From a checkpoint of a small transformer trained on Wikipedia.
Size: width 224, 4 heads of 64.
Architecture: learned positions, no biases in attention or MLP, tied embeddings.
Training: a variant of SOAP for these matrices, 254M tokens.
Each number is 500 + 25 x the weight over the matrix's rms, rounded and kept within 0 to 999. Layers, rows and columns count from 0. Numbers have three digits each.

# layer 4 MLP up, 896x224, rms 0.12, rows 411-602, columns 128-159
523475475516489504505477525517498475524508481482559466467483471492475474465482510526512532477479
515502519507527503436483517492512490502502472492506531525516506467501506550493473466482504472542
471498487496521467527461538490526473493490516464545496505496517463503524540521453498521529522482
534468510516462486489463455478511498460530476493456448501464510498497488519523475490481505501473
495515471453505487494548521491495499500492488492522498463541508546476486477497491497497520489497
559489471508476520527522507531516465480520471469450501488499518452469512514547506482544527510499
493515511507526513498418549536514485514487529466551497485495440473469434476494494529486535482527
486481500480539529529497463497482459523478512504468519446505475547490511534500498531494491496518
499508479503510452481497476506495541499482500506468502477500488483486522512503505482497476471499
512509473538525491503496531465553514547503468497453488492473528458497441493502499509498462517512
467459489531499551504533529528480532513520497430485524480481537503504530459427492452499539471500
487483500452486513493533454473489513479492504518466496487460510494503499539523520479502478484507
539533482508520512505505524485516532533492508509504503496503512517486486493510498516518520479469
531513512490474526484488479507465478508470467503470486524531492481476500505536547521469472553504
470490502478541505565424499496464469499445483529554517502516552497543460524498452539511547522536
532499460506537505485516477456554490504475518489504521489510480537542518477534481491518464477455
465513536519485501502489495488526537516481500469484499500487502477460488523456488489488486492472
510502473506548489487459491503465516495515522479519466486519506455474476475473505532535524462494
452538501459502522512485507522490454512521548466483499490526523516485509458522456494503458458474
468460523555559519501520545514490496489507482480516508513514458480498492516517525481481485526479
525506488498514514544531534519494517500487496502450508495505514489503467512487471511507483461528
528514500565532523535528460476471503475504511513487502472474510502507453468485531524456535538474
504550505516495526485473457501486500510481512513489518506519507492511469514482494493531506487508
540499499507483459475521500487502515497504506459480488470512519498516509512529472523491511478455
480477518461492485486496572483557499475512466484484486457509500483471503509500501469517478579548
500530510539539502473463496481485493555482518562488533533452517569489484473515474523560530538513
494452517501497501437515499458498525546501513447480510493502480476505511511499510503551565500448
484481517478544442496518479499466534535483496514524511516502487478480469523491475465490526515518
517501508503482497492523520472534468543511505501473548488511511451521569523511460501466495476520
528540447526462547531529507449521475507456508505463528451529526521513526509542502527520513506504
490505491473474515498515505505476486480490512482492531457504545486528468501491461485479480500534
483538498515492506481483506539560464466537472525486500511470532489476505496511506490476537482517
533492533524480460467518504482512466491483567486477537479501517531494492541485448482538551488529
506494464522464516529439460506471503497469516479492546490500540488511519505498473475486512494539
532507446586463479500517514500499508494504516509518507531482485504518470564527470520523499521488
497510489520555479469522509452522501528494485477523485517495509475527504546484526478476464514525
503525455494513513495487546501526503513508499466512498493548487506462466513545498488519542517493
443500485506486504501507475458495489474499507495507503481513560536495492492475503520490471516473
506497475514497438506492558501515515460487458512521495458496502476452497489510518482548490481506
484528530481506532536499504467489495472460497530502507500495517495473542503544473469534504479514
525505465523488534481496509484526513494526510479479473541453544536506523489489496464526528516474
499505482461529492502523542473561476517489487506528454433492495496505479527487483490507487514490
488501483519565526512512485529502469441533461528522469543515509540510503507489493487462508548515
518495520480487492460505525490490486503537507488524532505475486536499522497522512499503541543472
499492518526455533516517459516513499488473463495521449503516514495508469559544548521490507510511
544461536564493473583451456486501497548491482502452468461463502482494466534510458472446542527538
512501495506460525497518490485492508505497518509485531463471504484469484487481525511529508534496
495493490477494491517447544500501530484505497516474512494451504487528465472482527513527462461491
506486531493529495485484506502486474498490494484484493493508494486512503521479495483483507479549
491464492485515524493437479454475534531493520499502490485524517527522476531487529578507505493491
519485554530492497527519455478503507500504510498528490482520503488512513538508499490493498500490
496494493466491521483494520487501515477539521519517491519476510500497504475510526500502503511517
494502470482490510514486505466455485472523514484521471502500509495502507523514490500495516541475
454484523575516496468465466463519538532444555477567520475439504514525472502495536439510535475487
494512501506481551520480484472500527525498516514469512479456499481441470464486531521496494464513
502464511498506532484493499469490477466556484482505502492515502454494493503482546518516515499526
541521499493513528513543496491496545488528471465476492492529531509484488476486491481492497472481
542515509515520490488512491475509514502485502482453496494513455521498517521482510505519510454508
499513543496505487516489425509501482476505504472528511469512517443475484532515492448499528483471
504473471523486506492517465524507433495515500497477493542528474499472523474522460557492492499457
472511465492464455470491460531503475479531481534518487492516526517486467472502452481487476491467
488479515505501529493470495481459488507504523482500474506493498536489495530475490487477478501515
490499503501504504489520544506468513485533439478463448499417480518500521469473493479497488483483
488488527514531556475509500527490487524469515518517524505513516504511470513470511482502533490524
471530527505486530507512522518483516502494487492507511462512497519474506516479486497529514508520
464504505531490457516506483486497505505488504449472477529513514507504518537521484451512484536510
478477494487532535463508485548497516469519530464528503519508504509502493497533474523489559554497
480448536523510498586552516494467525484531478465545487497475517489476488499467449524496469443477
480463524505510526493468489492498497465531508502451522499492519480519509480487483511451505479530
512512460455524530525542467517515522491535519492463512458482505476482508490512459507464513561465
489491539458518482488475540502488518486453453508477484499472466511495510467517532511491473487498
533485487502504513513461498497506514485489519488546460504478476476472549485492510490472501520495
500514475483510502527536523540428491517497544482527483505499474502459511487505531524484513490522
524532504556474506478452471539517517485497515501455508497442538505460512491455532523519523505518
476525539530482459495471528472510490518497512500479510511496479452543537504538463461488471506529
469463504490506483526483497519488501530511473481474499483479473520499512475478488513562510468559
508496500548513460523460527502451483520484482471508557497498518475513539465482505516543499438529
473528529516505510504445521503507503518485496490523515506507472461475482507514512462501464535462
530507534509498506545488508507499505514486542502483492532494523482493477513539524457525475452482
487462526474520499463503507480514501517462481494531534508459533551465498540497512501512528522456
491469457491505479548499512497502517520490499493491496494491506486515475520506541547445438505486
483480525460462518512469486523519488511484526498477494502494509484472483505447524496482446490457
495530519512496492467496497472495495507459464457560509492524491500474540533494497423436508525525
515467488490510458504504483533471525509510457479488512498516526495504523529473515525455469519547
516513579528439493477499500446484533528493506539505512491545487504497487531506497528523468489509
514529528484538468479483510489531510503458482503518505468554484498484536440521472524495468516500
464470517490518575467487521498533438513492484489482479492511512510508519519518521528486505494520
469530566493440471510494519547491485520559512458475514472508551449484540531519480513526496514488
495508512525470558495467494511494511516521506529488500516464518491493501503534531491512524478492
464513549550494520468452525513499488516494522498468498522525475509506525515515503512506479473509
447516500481482497490500471487473547514495465484519476494515547522544476475470489484533464527551
482471500454493514477492526500485491513513505515488530498480514510486491478469475511541482477514
522534481530528520487490511504520502524553504451535528452522534462483457510530496501505504503516
517547517519460493484450521483502481471510508509489480468489527494517462539533483490481495542496
539479516499496545499473491477502505527497556493469455495493539453530546498595519519526537535522
495516515499458539511473505486480511506521546476475518503501477500490486488504502543484491525502
496496477510486485505505446509500486540491515513509478461476500540475504473484499491567493473486
480495510490479498480443503482495501530507503484541480500504536488456461518508502513497510515464
482488438551500547509529495486464480489514517484516528546514485474519526453547533475495512475498
504436449494446500502471527492476502532518505502443530531511519503492498493474520466449524488462
452462474533501489481491525504509509474520520503530494507492466478501489465524508519525440508503
478499512496502530485501482472512473502470487507559535498528525526479490488517496516476501541480
506523515520446484489478497490513494493491518519489505526489521527473504488519504456503485489542
502481513500472486504480502498565486467495469516453490523519561458504533514499463463504499499554
472420496488532475480505530473503537500519517487504504498504449466523502486518518464496485503510
511517517511518552532484543465535518479496555500540484522528457537499504494505512535456492481522
528488539485495525484496500534473504487551520497527499444545501546413509459503449517504511521490
498517475498477457521435506485520474519484490501478526531477502555497482540462465500554516494550
516480473525463524487495497480506510513518506500477489506497498535491505506499503532503461507515
527525525486510501519487502517483457500478468492530555496510503508499511501443518517535505499467
448490524475513526427472475531539537498512481487486517480496545479522491519471475489507484490499
486487490478523473521532523456481501517522513492467491452536481527484519520477515501552543512512
510482467556477503489478511470486481510503491489501504472492467539482474545426487521500493511510
512492438519521485486503516479510492488500533490473496493489485451482458542517511545506506515510
511476518532489507466499494501507493480489534492497513457508480486509484492496527505475547483492
522490492522511507499500521517513519489458516473475478503492514553529459488476473525514490461546
442505510520476484496502506500450464535497521505495507460480479480508517486514457489478502460497
508534483505497467443519499535470493496490523476555503495474474504495482481511493492502499506517
520505483513535441464528515497518508496435493501477503518448498516470526524483495492503524498457
471505517496495519505454485464503519526484484506480499531496515496521531534490438477500516481491
491481465496451528462492535502478512528494531460458502478533499509534494561516529548492491486508
514416473535504516518515487465536503522482496495538512512475480554494499482494492514491503528537
500503507562503497507478499497483489503515517459499483487501508478507528508484450536483485487496
438500509528542515519487484497534510511539494498513520519509478464502510466520506489486513508502
538524547519500533457492494534471496476532496499529510499478536525475481482521469522500514525525
484531517509525504536516514457479508498487496512516492474446529507481482484489465475501512485475
510479488520467483523454478429528467456515490476506479493487498491503508532463504453501457525520
495500474506470490496497459534455500514502521545477445521519534565541475427497547458510436504518
500494523505514463547487514519474446515492513483486515512469490489516471507462519481504492458477
482505529564474539474481471437547537527481464509488504478480550553491502481557516500506494484504
476465482494525507524504514477520488456474495485561510529459533493545513477484518494519519531491
557484497529487450501497442502517527494527515524498546515468496485522489540477443465486483494482
508461503541466571496522507485522496494528506540449487523536493512458514533494521475486489459500
523487510507482540509542519474518516516508487525501511518504531487511477523519490509484480492524
515513507507487445499530479492493457463473491479444514501481484545488501528532464448500485517480
563485557517543538556505499472492536525495485530457497533541489469477498495494507524495488521507
474514465494508521537501468499493525486527482502517468488494552499475487500548519516466482550537
534474542477494506470547536473503511514474486464488507502471497482481549494487461463481471465506
489522531493508496545489449505470502522500512522471549526506476515484468488492485481502507522461
458515532505499524476495489486493484456493510475533519492509529505458430497487514455577427477510
503533509538496512471491461518470471516513489458462533498506517534493496484518455495495503471490
496522458546478481475527474497521470503501471515503524499519498517451493482474522482506555493504
478505491492489501519510533525475508535513498499497518504513475481502508496537517474530498505501
518558479540475503485474513491477508515489496548490524484495533526554543505507507499521466484469
501512485473483494538474495546501468559534514458516506453493491509481481532503469499494489512523
536493504468509483466483495497497514500495501469492501502485486526497467490491483533505513508463
471490481464523471462454492471488441511477487509513495460512507500484518509509506513530471490508
507491502474529550504517478499537531481488524517455521508504488493467508481478480486498481505511
504493469461500523476510488488452495520502535513499472508510475500505579495510465539499485471515
495472497530511513467530490465474514508490546482472526505467507518472502484480504528499514485516
488503498514518481456481462490483499520571518490504500509509521483500520580494511477534502530446
461507519454553522489488498550513500515543496473550530507466506491486459460483534515549531518471
480481520513476526512520469475514502559509516518496509528514502518476510499476491536538504501531
496482499497476554478500496514511495545514505526507537513522502525497462491549493520506461493492
491501505473512545569531497463478529461525485523485490490511522428507471521421500500511501481529
508423497492480504480479514453486495535543525521493514513461494531489494495550530514527526451487
521508501487521491498495474519530507541486525461501543471531477542506510518514480523532496485491
479514509542471437527518516502489513493489528460503465454505494459492482493481531470514506504549
483553670546486392465459489535568503538487483507474502481581446494525540545559469488507535570506
521485479517505465491552517462489512472513476490490527524488530474507462486462496541480422496473
467486462488473507488478518492494480547505540474482511499500469497472518556478503473512494497511
448479510484495477486517495476526487483520500518497544502469505466513508507491519482541515470503
524503500551474472552542520502485518493485462532525525522483499469529481463489496519558517462505
544479502489480519520496478476498491538471522534576510447487499512535498514495524446539514502493
504506497545482527471530530529458481492512484522496521529514482505468481552519491500509506475525
520461533510495522525516522493516493500503493490463496506543498493493449538507472532517472546505
485488451512488510601480489494480500516457524535481522489492508469486499507478565468513520460488
562471510473502525452437518465497484525517544494459485527485486494457540470514534523513507465495
458446503475496499526480445479512484528540508471495517541457492462527492526495490505451453516507
516485485496524497487470475453506506546517475479438489504498542507518487510519481499504482515508
467488447498488458511478482444482505514484535476526508547483480510549493472526520504476511500521
473496447530467515495470490504486487485536497489516524459457432454481497511433554524511521501492
500454509521517497506525522495489503507523520514504462508476541475526479491423472452475510478511
506502459485502487507495503452496507507498496496504553522475474496461492574521477518547507470511
514492487482510521523558492478508502515552430473459507473498490515466491472507492486502532492490
494563485503529519531512465526484482524528505480464484563488521521539540528533517520487486517474
522522502530484490495465492492535484536474525463497500445517470547450543499507501482526460518524
512485479464533524496497518516468512479480491502491485481460497489499497517447499480522479474471
545473505508501522479468475537433488512551478534491513505527544542510510524479458513545505463477
527511506512524502510478521515582537541508540457513533506475494497519447517467490519485507528514
490464494504495530511495513572483442526527496507441495508484494489486502505495509493518508487517
517470513515528515521506484505519525488499484487467501524488489517484510473507486451525489453521
436448487481493498473523492481484502497515476488504453496544511445482470504510454479557479529473
497523511488518511459494494478499456507526486480526515473508537513518536503506461478511490491484
449481492506499504509541489515493479488474498526532529554511470499488496487499512508518521492464
510516481503483521506509496459499470529507496515506506535451486475480506541491498481446505506520
488519518504491536489508503456520489469500545516463536538455527550499485492543495535490458472516
513483497511508468487482475477520516499502486458476475518467507488465510507503492525513490464517
480495533497497500494470518521510499518513474485495511512529495501514487492478544504482484479514
525530492516500535480475522500512492496522492493460472468517499495528489485493512486470536478479
522416547495497547493501558554503493525513512497535494498449491496513552489469492489472526485558
530485553541483533552511499527484530533519510494495509519510457487528546513496463458438474503506